Part of a small language model's weights: 19 layers.
Each number is 128 + 24 x the weight over its row's rms, rounded and kept within 0 to 255. Layers, rows and columns count from 0. The size above them is the row's rms in percent of the matrix's.

# layer 15 MLP up, 512x128, rms 0.0751, rows 438-455, columns 0-127
size [ 87 101  94  98  91 113 102 103 105  97  91 104 108  99  90  94  97 101]
[[129 128 103  82 115 154 142 149 145 133 137 101 105 150 139 138 167 152 114 146 146 185 110 111 170 167 130  61 137 137 137 135 165 167 113 144 114  98 138 121 150 102  93 119 112 113 132 130 149 127 147 164 116 134 165 137 176 118 129 150 149 186 170 112 147 110 100 165 133  94 117 126 124 163 134 136 145 138 122 147 136 134 141 105 129 109 144  70 155 120 121 158 118 120  87 113  96 157 111 128 134  92 172  91 137  84 155 137 104 131 131 123 200 124 150 137 129 131 120 127 129 124 112 137 115 146 151 134]
 [114 115 115 111 128 114 136 123 156 114 108 171 130 164 133 172  69 136 133 129  83 132 101 151  71 160 113 134 147 123 142 144 170 147 153 129 120 127 128 139 146 128 136 105 137 116 138 169 125 146 140 109 109 172 146 169 178 142 179 137 128 117 107 144 124 130 119 123 101 139  69  78 117 103 118 130 103 138 174 128 137 131 153 126 121 127 114  89 134 102 154 128 151 129 139 137 145 103 148 103 125 130 104 122 146 113 155 141 119  94 124 143 103 182 148 158  97 101 121 191 176 156 144 129 160 128 153 108]
 [146  99 152 121 132 130 110 107 143 126 179 143 138 103  89  77 137  99 118 111 170 171 146 162 155 111 118 100 165 108 174 125  87 182 149 136 112 146 126 137  88  91 154 144 150 104 120 159 100 126 143 107 148 137 127 110 141 120 140 136  96 136 123 179 110 138 111 147  94 135 128 177 123 133  97 144 118 122 142  98 143 128 113 125 120 115 127 142  83  99 115 162 189 108 120 135 103 120 157 129 120 138 180 142 150 141 172  85 117  95 130 128 162 123 128 144 120 113 134 119 126 138  86 130 173 113 119 118]
 [135  97 141 137 137  76 126 135 150 127 128 138 169 139 126 128 139 156 123 116 137 145 120 105 137 142 134 147 125 117 118 135 141 109 144 103  84 138 158 190 161 111 152 121 120 148 166 124 132 113 128 157 120 142 135 139 103 135 136 169 108 129 124 130  72 134  48  90 161 115 175  92 121  78 127 110 127 131 117 173 161 122 131  96 129  87 135 128 129 114  88 117 149 114 126  75 118 136 100 132 152 117 125 130 147 147 141 140 149  93 132 142 134 113 149 154  92 183  97 129 131  82 120 170 151 148 154  97]
 [137 139 148 139 134 156 136 129  93 133 118 127 141 143 176 119 155 128 129 129 124 131 140 170 130  89 175 130 185 123 128 127 138 192 165 162 108 133 100  90 102 119 112 113 121 149 148 149 152 117 118 110  97 108  72 160 125  88  72 153 114 138 118 113  78 152 114 107 151 160 124 149 129 116 167 131 127 104  98 123 136  91 144 128 112 164 123 165 153 121 113 172 121 114 124 147 134 157  96 109 160  94 125 124 138 119 138 131 149 140 186 103 108 143 147 144  90 127 111 150 164 145 140 123 131 138 173 132]
 [162 139 115 108 179 117 133 127 173 164 131 151 149 125 104 121 116  92  89 123 122 132 109  79 173 145 143 135 107 181 108 143 135 176 101 153 126 155 141 126 117 115  92 146 119 118 157 135  98 138  94 133 113 178 101  98 121 107 143 110 144 147 147 135 141 130 110 143 108 162 135 140  93 135 129 133 160  91 116 129 170  93 162 110 108  62 161 128 137 103 110 160 138 136 139 110 133 130 110 137 183 117 136 181 118 141 137 108 109 114 146 123 118 141 164 110 102 144 146  97 119 113 115 147 177 114 150 140]
 [151 136 128 158 105 186 161 127 146  88  98 130 159 122 151 120 131 110 141 131 130 129 106 103 136 161 135 128 138 156 116 141 133 121 113 152 163 139 137  93  92 103 114  84  94 164 126 104 112  82 165 169  85 122 151 120 113 128 114  98 105 151 168 144 141 106 101 149  97 149  99 142 151 157 153 140 121 153 146 112 178 162 140 114 110 114 115 130 118 110 132 107 121 145 112 179 104 130 133 155 104 132  94 136 112 115  93 153 150 172 143 121 109 173 139 133 114 129 164 138 139 191  99 106 120 104 111  94]
 [148 139 128 141 110 162 170 136 165 113 147 113 113 137 102 135 142 135 127 178  98 121 132 123 144 168 147 138 138  89 137 148 129 147 104 131 124 113 141 121 142 113 102 121 103  98 156 116 124 159 163 157 148 109 138 108 106 109  81 132  75 151 117 142 182  96 137 150 151 179  94 133  69 173  96 127 124 122 141 118 137 133 164  96 136  97 121 107 172 121 154  97 116 142 140 109  93 126 141 158 123 145 144 109 102 106 121  87 114 114 136 108 142 119  93  85 164 133 134  75 124 118 119 178 154 115 133 139]
 [146 127 133 116 128 112 142 134 135 162 152 127 102 146 116 133 144 125 147 107 100 132 156 139 131 135  88 136 178 119 142 138 154 115 134 124  86 111 166 136 141 121 115  87 138 154 135  74  92 146 132 119 189 121 105 100 107 136 126  89 116 104 133 150 146 129 158 172 111 122 122 167 178 118 102 124 134 120 150 111 125 102 171 158  96 130 125 118 147 138 135 143 128  96 153  99 138 146 101 115 110 126 152  92 132 111 134 137 129 102 107 157  98  94  89 147 128 124  56 123  80 102 114 189 133 183 120 118]
 [ 75 156 130 111 190 132 160 124 103 125 148 115  82 122  82 164 132 127 119 120 115  72 124 110 140 143 163 153 118 136 140 118  88 116 156 150 120 119 124 109 158 130 160 101 137 158 106 118 107 122 168 139 102 119 134  94 116 137 139 118 153  90 123 128 135 105  99 109 100 142 116 152 125  91 130 148 105 122 121 126 143 117 104 140 106  91 102 145 139 140 122 184  94  91 166 146  99 101 144 142  99 150 154 108  89 114 130 123 150 102 128 133 125 136 177 120 167  88 155 102  78 150 120 149 114 165 131 107]
 [153 146 117 136  95 148 120 149 103 138  91 134  86 134 133 167 166 140 140 148 132  87 170 152 134  97  97 107 111 146 141 106 136 124 141 109 115 112  84 142 127 120 173 162 132  69 119 127 110 130 114 146  65  84 149 148 141  91 128 113 110 154  88 157 140 120 145 200 169 120 108 128 185 107 114 146 132 122 126 109 161 122 167 131 141 134 131 139 163 161 115  92 101  88 148  97 135 107 124 143 129 172 111 147 122 137 137 144 108 133 135 155 121 126 155 127 128 157 117 146 111 105 160 121 121 151 132 120]
 [120 140 123 164  97 110 101 110 131 134 126 112 120 140 149 100 100 105 136 114 129 152 167  82 176 148  58 147 100 125 128 119 188 101 114 123 114 129 155 156 116 118 131 129 141 170 145 169 119 139 111 121 110 120 146 136 135 111 113 124 132 197 133 137 143 128 139  83 129 148  90 143 117 118 148 134 148 136 146 146 147 147 145 114 123 126  95 173 120  99 157  62 141 163 121 101 111 110 112 154 135 108 113 135 123 140 107 188 101 148 101 134  92 160 171 142 132 167 148 131 101  99 114 147 134 106 122 136]
 [123  80 116 120 134 115 108 126 163 143 149 118  96 149 190 137 121 126  90 105 130 172 159 113 131  94  82 132 187 102 138 161 115 130 116 137 131 113 147  97 142 127 129 112 123 166 141 154 154 178 146  88 169 140 157  98 115  90 104  76 113 156 160 131 113 159 142 147 106  97 146 152 109  99 134 129 104 136 101 144 102 109 133 132 105 103 152 120 142 110 161 115 109 122 147 148 148 108 104 131 121 150 107 138 149  82  86  94  89  98 148 111 133 132 115 111 159 146 115 126 116 146 155  82 121 122 130 135]
 [ 94 125 134 107 102 143  94 139 118 115 151 129 113 203 114 156 148 154 114 166  96 138 115 124 122 113  88 151 171 129 122  71 133 190 131 136 119  82 144 144 134 111 158 117 141 169  88 160 169 125 190 141 151 146 122 102  95 128 111 144 131 117 142 123 138 117 138 146 110 138 110 176 111 126 106 113 120 125 114 116 104 120 133 140 107 145 129 128 115 139 185 113 150 141 139 122 105 124 120 110 115 161 132 141 129  99 101 147 167 135  67 124 155 101 125  92 130 145 124 163 127 105 140 133 146 126 138  76]
 [126 144 142 146 126  99 166  90  98 183 157 120 125 147 110  98 152  97  77 105 174 147 126 121 161 111 123 140 177 159 153 146 126 100 124 155 139  87  97 135 155 119 129 143 132 114 125 149  92  94 125 117 134 167 131 139 125 131 131 110 134 111 143 134 119 133 181 128 104 128 108 173 151 140 201 123 149 128 101 123  69 131 139 155  79 145 114 178 112 161 149 164 142 162  95 121 173 143 137 124 112 101 121 129 116 130 130 142 175 103 125 119 132 139 135 132 118 123 120 152 170 123 114 132 125 152 127 129]
 [132  89 105 109 108 100 102 179 113 118 139 102 134 142 116 138  86 147 147 172 104 108  96 114 113 124 138 137  92 121 122  90 127 158 115 154  85 104 175  95 131 141 154  82 127 138 103 113 134 149 159 144 122 123 104 116 130  89 136 112 111 126 121 116 152  97 102 149 150 160 154 125  73 120  91 141 152 139 114 141 144 150  82 130 150 124 137 138 116 104 114  98 127 109 168 155  67 121 170  74 179 130 120 140 105 124 133 134 110 139  94 170 156 118 152  98 135 126 128 118 104 121 162 111 119 107 138 141]
 [119 138 148 134 133 174 112 137 147  90 102 181 165 114 117 105 149 122 125 121 133  38 106 132 118 111 121 128  95 123 131 147 144 135 119 149  95 140 134 116 133 122 124 137 142 126 102  96 126 103 108 101 138 106 133 105 116 140  94 135 130 167 128 131 132  93 128 109  86  86 125 165 112 121 116 119  60 145 161 110 128 134 114 177 102  96  74 119  98 142 133 129 109 130 133 131 137 150 106 161 113 123  82 174 143 136 156  85 171 156  95 104  92 101 119 141 143 131 141  98 146 110  95 141 118 120 133 127]
 [ 86 134 141 107 156 157 117 104 134  50 141 182 150 109 141 128 168 136 138 146 135 128 125 149 157 133 139 124 130 114  85 163 114 114 161 106  70 154  87 109 128 103 101  88 108 122  84 137 126 126 129 103 133 102 146 104 124 158 144 143 140  97 130 137 102 147 182 140 160 113 113 114 130  85 135 106 123 104 103 128  96 148 188 113 122 149 137 109 130 124 124 199 126 142 118 119 124 132 133 104 135  89 102 152 107 127 166 118 117 116 158 143 159 155 138 150 124 107 143 150 128 128 109 151 158 144 115 140]]
# layer 15 MLP down (transposed), 512x128, rms 0.0704, rows 438-455, columns 0-127
size [ 98 102  98  99  90 108 100  97 108  96  91 105 108  93  81  95  98  99]
[[126 158  65   8 128 121 112 110 130 154 110 124 109 135 111 142 143 225 126 127 150 145 127  99 134 151 137 114  96 211 132 132 113 164 126 144 101 118 117 139 143  66 134 127 142 120 141 102 114 109 126 142 127 130 164 106 143 117 134 121 139 135 108 156 117 118 128 137 152 108 126 112 129 125 131 125 132 135 125 160 129 145 129 140 124 123 138  97 143 156 158 115 115 125 114 116 123 170 136 139 149  96 195 120 143 116 125 139 146 101 137 145 138 133 129 157 132 138 138 139 116 143 124 110 115 156 118 126]
 [152 126 130 123 100 129 152  93 144 112 122 136 118 126 136 129  86 134  86 163  77 131  99 111 118 110 108 115 117 173 142 180 134  96 109 126 112 115 150 137 168 102 171 118 170 100 126 145 139 141  69 102 126 145 157 128 164 121 147 101 162 149 148 102 136 123 143 145  93 137 104 132 115 143 110 117 131 122 143 142 154 115 145 107 134 132 145 146 179 153 137 162 127 140 118 108 175  91 135 124 128  96  95 161  83 112 127 112 132 135  86 111  94 140 119 133 137 171 143 105 138 178 101  87 159 109 112  87]
 [141 131 165 113 114 178 125 139 101 141 137 177 130 143 155 100 145  97  91  80 128 141 120 107 132 146 107 108 111 144  88 119 145 149 116 110 111 142  96 165 109 138 115 118 178 109 153 119 126 118 102 135 126 146 134 112 169 113 139 114 129 146  95 177 132 149 116 131  90 136 138 128 125  89 103 116 107 149 159 125 143 110 127 144 109 113 100  94 134 119 140 153 117 155  87 125 148 151 131 172 155  88 130 132 142 114 164 137 160 111  83 143 136 124 116 101 109  85  98 130 193 167  95 171 133 149  87 154]
 [113 152 138 126 103  92 146 148 123  91 111 126 101 108 101 131 149 107 132 147 105  86 114 147 118 114 160 122 108  65 140 127 121  96 142  98 126 125 101 136 157  49 171 134 132 115 145 139 128 117 134 119 141  89 125 102 126 162 124 140 135 175 130 165 124 121 120  82 109 131 156 116 182 113 135 120 160 118 126 177 135  99 118 157 121 105 126 106 139 141 124 128 122 183 134 129 109 157 132 114 148 111 101  77  97 138 147 143  56 125 159 158 137 109 123 121 141 117 146 118 108 141 151 116 112 153  88  99]
 [181 110  91 129 119 132 157 124 112 194 140 124 135 103  88 145 130 116 106 121 116  93  84 124 105 147 134 127 133 100 146 119 120 103  96  59 134 126 172 140 151 140 142 168 111 123 120 117 138 108 165 135 142 115  93 134  95 164 122 146 123 124 145 164 135 147 114 149 133 118  68 149 136 114 124  90 148 135 125 113 147 111 136 122  75 163 174  68 137 160  90 122 128 161 122 130 140  82 154 154 120 138 146 148  94  93 127 128 132 102 136 140 132 125 134 155  97 140 127 125 126 127 144 131 156 100  95  97]
 [111  98 122 135 107 140 165 119 151 171 139 139 140 144  90 142  88 162 142 113 128 122 112 127 152 175 102 116 116 147 130 163 118 105 139 111 119 118 133 149  98  84 111 170 151 148 107 117  77 140 120 130 146 147  80 123 132 179 135 128 128 106 123 134 179 137 110 139 127 105  91 114 143 140  38 130 101 100 138 134 140 129 142 143 137 133 102 121 118 130  91 127 136 130  76 109 107  92 109 187 132 103  80 128 177 137 141 133 149 128 144 145 113 109 136 163 174 117 104 142 123 154 138 144 147 134 124 139]
 [158 159 137 172 105 125 132 130 114 110 130 138 112 137 134 112 124 136 110 127 188 131 136 109  93 114 129 138 173 136  83  94  71  92 157 123 134 153 154 126 126 117 141 113 159 133 132 163 144  95 105 113 101 139 142  89 147 104 140 116 103 135 101 118 164 134 135 121 133 108 107 161 101 142 119 105 126 186 103 161 107 142 137 146 133 113  62 143 135 124 143 186 111  92 109 165 131 151 120 153 162  70 130 108 149 134 130 155 156 174 101 131 127 119 142 153 141 130 127 135 145 156 134 106 120 130 124 184]
 [148  74 133 109 154 150 125 115 149 142 105 128 132 112 148 156  97 146 126 108  84 115 158 100 166  79  94 136 131 144 114 124 126 132 101 117 142 135  90  87 109 135 145 155 111 144 132 112  70  88 180 109 155 121 127 105 149 165 129 118  98 145 110 136 147 147 102 106 109 119 151 137 119 122 138 119 152 116  86 162 125 136  69 144 172 109 148 107 140 132 142 145 121 111 192 118 146  85 174 112 171 132 122 133  88 144 147 146 138 128 136 177 170 152 123 126 137 160 122 133 126 126 146 147 137 116 108 117]
 [ 75 127 130 136 129 130 126 137 137 127 151 121 116 132 132 138 160 123 128 116 111 127 104 113 118 156 162 150 149 163 106 145 153 130  76 113  73 148  57 131 103 111 136 116 142 112 122 131 112 143 140 124 145 130  89 119 136 125 125 133 127 117 107 150 108 129 118 171 131 104  86 163 128 150 116 114 115 121 128 139 144  87 124 116 183 112  90 141 133 121 132 129 160 139 105 123 116 125 119 117 150 153 144 117 164 133  83 103  88  72 128 122 163 117 140 115  31 144  97 152 153 112 165 141 159 134  82 103]
 [134 153 135 149 156 127 140  92 120 113 132 113 125 131  99 185 161 134 102 111 116 145 123 104 130 124 101 126 124 162 134 119 139 120 138 133 136 126  76 127 186 109 163 144  94 153 137 126 137 170 168 113  97  88 127 125  95 125 141 142  85 129 129 140 155 177 139 147 134 194  88 139  91 108 152 130 126 141 101 133 141 111 112 201 139 118 124 113 162 119 147 143  65 120 165 150 139 113 149 119 146 125 141 103 132 133 157 135 137 139 145 148 134 143 153  92 175 131  85 128 124 145 136 101 109 117 139  86]
 [111  88 158 131 106 138 107 141 109 150 120 142 169 139 154 184 129 116 148 116 133 113 135 104 135 153  96 117 136  71 133 133 150  74 107 161 138  96 140 174 191 197 110 105 118 126 135 152 136 119 110  98 161 174 123 147 161 121 169 136 161 149 169 114  98 154 114 121 133 122 133 134 150 156 122 162 152 117 163 140 132 138  89 101 128 116  89 135 157 104 123 136 173 131 125 125 163 159 127 121 162 138 130 112 106  93 128 112 130 133 130 159 143 159 144 104 145 117 135 147 138 120  96 153 114 110 149 125]
 [ 99  83 121 136 166 132 136 156 111 114 107 163 156 151 117  94 160 179  69 103 112 143 105 175 149 186 124 128 131 179 139 105 139 119 141 138  99 142  72 130 127 155 114 104 152 146 118 140 164 108 143 124 132  86 119 121 118 130 146  58 144 118 146 155 156 128 133 132 166 149 148 133 165 160 115 145 110 141 126 135 136 152  87 159 131 151 175 125 115 114 113 127 124 102 111 118 125 139 149 100 122 141 120 139 115 128 163 113 138 110  72 132 152 145 109 103 134 145  99 127  86 143 133 134 152 104 129 113]
 [123 138 198 151 125 146 109 177 133 145 132 106 141 157 118 141 142 170 178 125 139  97 120 141 127 163 169 147 139 116  99 160 150 112 132 100 145  89 136 158 116  79 133 145 149  89 122 136 161  96 131 136  78 145 116 184 143 131 131 149 138 115 117 124 144  91 134 153 142 147 158 108 140 133 123  67 170 119 119 150 120 130 118 143 150  77 126 106 105 101 168 151 125 105 147 113 111 138 107 128 129 159 111 148  90 157 123 151 129 161 112 134 110 112 104 136 135 137 167 146 139 112  93 173 121 117 153 127]
 [127 131 162 129 126 119 138 100 128 158 102 110 129  95 150  95  96 119  85 121 110 120  95 165 180 128  91 115 121  99 113 155  62  93 136 145 139 124  97 118  65 135 138 136  95 136 145  94 111 122 123 120  98 148 172 129  85 131 130 107 144 110 145 107 120 110 138 108 174 143 180 125 128 118 121 134 160 145 112 154 145 150  77 155 137 110 117 110  77 131  91 143  75 130 123 116 110 162 146 105 130  94 179 171 111 158 121 142 141 146 161 112 123 131  99 123 134 131 133 107 112 126 131 128 118 142 110 132]
 [106 117 107 134 102 126 128 169 148 128 113 129 116 141 152 141 114 141 169 133 101  86 102 134  91 127 130 118 105 135 110 137 130 147 110 134 120 124 155 110 135 132 128 133 112 151 129 118 128 117 124 132 130 106 146 135 112 131 143 124  88 159 115 195 142  90 104 101 101 145 122 128 135 134  99 117 162 133 138 154 152 150 167 104 137 106 118 138 144 125  83 117 126 150 146 122  82 113 165  85 152 200 117 151 120 161 217 146  77 145 127 174 127 160  87 121 120 143 136 157  80 145 144 130 109  95 102 128]
 [121 115 155 176 138 111 102 149 122 124 103 127 124 161 117 111 166 109  74 126 120 158 162 122 121 107  73 114 134 125 144 135 137 113 119 142  82 167  99 146 151 128 113 120 139 103 150 142 110 107 145 145 127 128 115 148 122 145  81 125 117  98 156 139  63 135 152 168 162  87 118 196 148 134 108 115 120 108 121 112  98 128 107 132 128 149 122 116 117 148 148 130 140 142 141 110 183 129  86 136  96  78 105 140 105 123  94 103 186 140 152 104 117 136 173 135 132 129 132 110 148 150 143 147 143 148 103 158]
 [ 98 119 140 145 162 112 116 151 133 148 128  93 136 180 107 143 121 108 121 155 116 153  69 123 162 143 111 176  72 112  96 152 128 137 114 135 117 142 105 161 128 102 124 130 156 115 120  97 116 146 169 115 145 138 120 123 137 142 105  80 115 156 110 144 129 161 147 127 176  62  91 124 117 118 118 149 153 109 133  99  99 119 131 160  86 125 170 109 158 139 134 135 125 129 167 146 148 107 182 133 141 120 126  83 110 129 100 152 124 145 132 107 111 120 109 101  93 174 108 139 121 138  94 140 141 136 159  96]
 [195 163 151 183 108 156 142  89 105 100 129 156 134 106 116 127 132 126 106 101 165 118 133 103 168 141  97 153 124  95 161 127  86 111 128 149 132 176 109 115 148 121 129 132 156 108 183 118 148 111 146 177 102 152 150  76 130 177 102 138 145 129 144 107 113 129 126 152 138 154 159 127 110 132 138 105 122 167 132 115 138 107 128 159 123 127 150 133 156 116 157 159 162 148 161 106 146 128 134 116 114 169  98 149  69 144 107 111 124 136 136 140 114 174 116 128 147 113 107 114 111 139 113 120 103 132 100 107]]
# layer 15 MLP gate, 512x128, rms 0.0812, rows 439-456, columns 0-127
size [102  95  93  97 113 103 100 100  96  88 106 105  98  88  94  98  99  90]
[[108 126 124  92 148 109 113 134 142 119 164 109 117 123 146 146 109 170 105 120  99  99 136 149 117 166 123 130 119 115 151 161 127 118 128 111 149 116  83 123 124  89 120 140 161 128 188 106 114 148 110 157 122 120 102  78  60 128 160  81 121 132 140 137 165  74 127 144 136  96 123 110 166 112 148 119 127 132 117 142 106 143 147 150 139 133  65 137 129 105 106 132 149 106 131 137 137 144 155 125 166  91 118 122 161  94 115  91  82 130 123 128  97 112 173  97 125 120 113 166 139  93 136 105 140 140 151  88]
 [115 128 120  81  95 176 172 139 104 121 109 143 127 148 139 112 126 162  68 114 136 154 151  95 100 116 148 122 143 159  96 130 155 152 141 121 122  94 107  98 109 116  92 115 149 117 143 109 142 132  76 122 127 114  98 102 108 136 164 123 120 125 130 128 125 114 126 153 125 137 148 127 156 110 166 150 148 132 180 159 133 150 115 187 164 116 147 131 126 155 127  99 130 156 103 161 136 130 120 131 127 107  94 129  84 143  97 118 166 137 115 161 110 187 110 147 113 113 177 146 144 171  86 146 144 117 105 147]
 [140 118 137  94  76 127  93  96 140 124 144 109 141 147 133 134 115 145  95 123 138 125 122  37 144 147 114 134 112 188 137 132 131 146 119 122  83 123 128 140 107 130 124 138 169  99 109 113 157  97 148 109 105 117 132 133 110 112 115 105 100 148 154 142 150 112 111  85  94 154 132 124 156 131 104 103 169 166 130 141 136 189  88 132 142 132 142 134 103 124 162 104 125  80 113 101 117 107 114 145  95 120 133 113 125 136 149 104 132  84  79 130 116 115 137 149 147 142 121 117  91  90 107 135 119 177 149 161]
 [133 159 116 100 113 118 125 127 120 126 135 136 126  91 102 131 148  89  40 147 157 143 159 125  92 126 130 183 144 116 166 158 130  93 134 160 139 146 122 127 145 165 139 123 124  91 141 145 148 133 133 120 150 128 121 143 126  91 125 115 120 138 130 123 133 140 116 145 111  80 126 122 152 151 152 150 129 160 126 131  77 137 131 167 113  89 129 142 115 135 124 118 146 115 167  97  80 130 127  96 158 189 145 156 116  80  78  89 166 142 120 120 125  93 133 148 103 140 149 106 109  84 132 104 116  97 134 135]
 [ 99  88 120 116 123 125 124 139 101 152 112 118 141 135 149 133 151 137  95 132 150 129 121 113 111 168 135 110 122 141 135 144 129 146 107 111 148  92 113 132  98 137 125 141 154 137 134 121 160 179 152 176 124 144 145  30 136 134 111  98 153 153 138 145 112  93 122 110 130 125 105 138 137 156 141 141 121 145 147 151 117 137 103 114 159 117 134 141 115 111 125 146 150 102 126  73 139 112  99 198 106 155 140 160 185 123  67 104 119 131 144 119  80 164 131 131 101 111 171 126 121 157 140 118  99 151 126  96]
 [120 126  96 108 119 115 156 104  94 148 108 115 155 127 130 114 123 105 103 134 147 180 177 109 119 123 149  87 130 118 117 101 130 151 144 136 107 129 117 118 112  95 151 121  87 126 118 143 116 103 145 121  84 122 138 131 160 170 184 112  99 137 111 130  69  79 142 114  81 148  80 156 145 157 137 135 146 180 109 156 137 156 171 134 124 149 139 150 119  99 140 150 105 126 122 132 158 144 122 103 111 120 169 103 128 132 153 117 118  84 122 125 144 129 132 137  88  91 154 121 103 101 160 143 109 113 139 183]
 [ 80 133 123 141 138 149 118 140 126 125 173 115 145 140 120 145 159 176 110 116 124  87 128 116  95 158 144 114 153 106 125  84 156 161 195 186  89 158 116 129 142 138 143 101  95 151 124 157 128 124 109 128 120 125 132 129 144 161 136 132 137 125 120 160 112 123 118 156 122 102  51  88 134 142  96 142 157 126 137 172  84 128 175 142 124 116 108 113  68 119 106 142 133 131 131 148 119 144 121 154 102 132 136 160 119 134 116  60 145 107 118 123 128 105 138 142 131 123 150 126 118 137 129 170 111 115  95 140]
 [ 81 115 115 125 122 140 156 110 116 122 143 135 133 119 168 149 135 157 131 104 146 116 145  88 137 118 142 114 154 135 162  66 108 184 101 158 124 188  41 123 131 102 136 135 160  80 129 136 136 143  84 127 146 109 114 159 130 131 150 122 140 108 118 144 118 133 138  96 122 128  94 122 121 137 170 140 132 144  81 140 104 128 113 123 145 145 145 129  91 120 144 140 127 128 128 137 159 125 162 113 153 106 105 125 110  91 138  88 145 117  47 108 117 149 167 134 151  90 123 153 105 110 131 120 129 127 132 129]
 [144 133  94 124 150 107 115 139 113 129 102 137 138  96 124 137 183 164 163 108 154 158 123 161 130 157 106 125 181 103 150 132 143 101 116 142 132 116 121  82 107  99 116 126 136 129 115 102 158 151 159 175 126  75 133  93 105 106 157 124 149  84 122 130 114 112 117 149 150 115 127 125 159 175 102 133 158 116 114 126 151 202 147 137 120 146 129 120  92 101  86 135 186 141 131 159 139 119 162 151 124 113 152 134 140 151 121  84  86 140  98 119  84 115 136 120 120 106 118 132 138 148 142 167 115 128 110 114]
 [132 140 117 117  74 125 165  74 137 128 135 134 182 136  91 134 113 141 117 180 117  96 117 132 104 137 131 112 109 156  92 116 120 130 149 129 106 156 160 158  82 113 169 143 141 132 116 138 122 155 108 105 177  80 134 180 106 158 139  66 149  97 141 126 109 141 128 113 120 117  92 162 113 119 104 127 116 136 125 139 120  87 140 133 112 108 165  91 142 111 152 139 121 129 112 122 116 127 101 121  77 101 137 126 123 152 119 166 170  99 134 127 143  62 145 133  94 136 141 140 135 104 154 135 126 141 115 113]
 [124 112 103  84 108 103 135 168 136 144 151 103 121 124 122 123 139 124 149  77 166 109 142  79 142 113 114 205 129 118 159  92 132 137 123 148 132 120 145 152 132  94 149 108  99 136 163 167 138 126 121 138 154 129 151 130 144 131 142 167 131 156 106 163  96  92 135 142 151 128 110 158 158 128 159 160 159 140 167  90 122 134 150 118  81 106 146 148 110 118 107 107 129 145 115  94 102 126 141 166 118 114  67 120 133 108 140 140 109 117 167 135 132 174 124 153 124  77 127 112 121 168 135 139 149 145  95 141]
 [113  81 121 114 135 109 151 132 162 153 137 117 116  98 103 135 147 125 117 140 128 134 132  98 115  95  88 134 149 108 139 139 141 121  93 153 164 150 107 101  99 125 112 109 122 142 148  96 114 171 114  98 165 129 145 135 117  93 113  61 117 122 135 120 121 120 139  72  97 141 117 126 100 117 156  97  77 122 104 125 107 115 157 100 147 131 147 115 127 120  70  83 116 181 129  84 118 111 108 124  71 148  98 140 141 120  97  86 114 118 128 154 112 111 148 126 107 121 170 141 126 137 158  82 114 151 153 134]
 [ 74 106 117 122 114 131 138 143 128 111 130 123 118 174 137 139 163 174 129 134 105 123 141  79 118 120  94 134 173 140 145  53 152 190 127 147  99 100 169 143 172 112 140  96 157 129 130 146 134 153 126 137 133 119 108 129 124 187 133 160  90 134 124 149 104 126 128 113 127 117  80 144 158  95 119 142 117 144 133 131  73 138 117 135 125 166 136 132 123 138 150 125 160 135 124 127 107 115 140 132 130 131 115 109 132 121 130 153 153 107  63 103 137 120 121  92 152 116 107 172 136  95 157 137 142 118 105  83]
 [154 102 163 123 140 119 126 107 151 119 124  98 119 178 147 104 113 109 105 160 158 136 118 147  91 168 101 113 133 105  94 119 122 120 111  97 103 146  92 127 155 145 117 152 152  85 185 145 115 143 152 143 135 138 103 127 128 172 126 112 142 126 101 102 126 118 130 153 101 108 115 169 144 110 138 123 112 116 126 145  91 159 107 137 125 161 122 171 127 150 146 151 175 171  94 116 172  86 133 123 105 106 117 117  94 135 124 113 144 202 138  93 147 170 142 149 112 120 107 157 157 136 125 161  90 136 133 126]
 [159 126 136 111  73 146 141 113 164 131 132 117 129 126 122 116 158 114 140 174  99 111 154 120  82 114 131 115 154 132 142  76 144  77 137 110 127 105 116 136 102  99 135 126 117  97 162 149 109 139 133 115 112  97 103 121 137 154 100 109 135 104 154 109 120  68 135 121 142 160 148 171 139 156 125  90 139 132 114 142 109 131 115 162  96 141 143 177 147 124 129 117 155 176 132 126 164 101 132 130  71 116  92 141 129  94 109 127 137 202 118  83 123 139 139 144 126 103 117 105 152 116 153 146 132 144 169 155]
 [146 106 118 117 118 166 169 122 142 156 128  99 182 119 113 118 140  83 116 121 127 154 131 160 152 147  95 129 156 125 137 112 164 129 103 147  95 109 148 135 136  89 123 168 120 107 114 123  97  93 123 137 133 100 131 141 144  96 114 130 132  93 130 126 148  99 110 119 107 143 139 100 178 144 179 180 138 148 107 193 106 143 103 134 114 146 114 109 130 154  96 127 154 125 117 144 148  91 123 102 102 124 147  78 202 114 100 124 112 116 162 132 164 128 116 139  83 137 126 130  86 119 117 143 118 115  92 123]
 [ 92 121 120 118  81  88 100 128 131 138 151 104 130 136 147 140 140 145 142  83 177 120 164 129 107 161 137 147 141 165  73 149 148 115 120 136 160 129 105  87 100 139 133 115 127 131 130 136 132 122 115 141 149 100 139 138 108 141 131  74 101 132 111 167  76 134  98 157 121 131  90 129 156  92 124 134 107 126 172 168 104 181 147 137  67 135 166 121  97  94 166 142  99 129 115 148 119 134 144 160 117 105 105 115 112 101 103 167 108 144 141 103 121  97 148 141 104 122 152 159 153 130 141 121 124 110 103 143]
 [171 106 129 162 162  97 171 137 139  99 108 112 103 124 133 121 156 188  97 131 129 153  92 114 121 145 133 122 138 138 151 132 141 155 117 141 106 121 130 178 120 124 107 150 135 128 178 117 142 146 119 161 162 135  71 102 117 150 117 165  92 147 157 135 160 121 150 100 144 147 115  89 140  95 141  96 150 126 118 148 140 122 127 135 101  88  93 118 120 140 128 105 135 130 163 122 110 176 173 127 153 105 102 106 124 170 135 127 129 146 119 164 157 181 105 143 100 131 153 167 113 116 148 114 131 129 111 180]]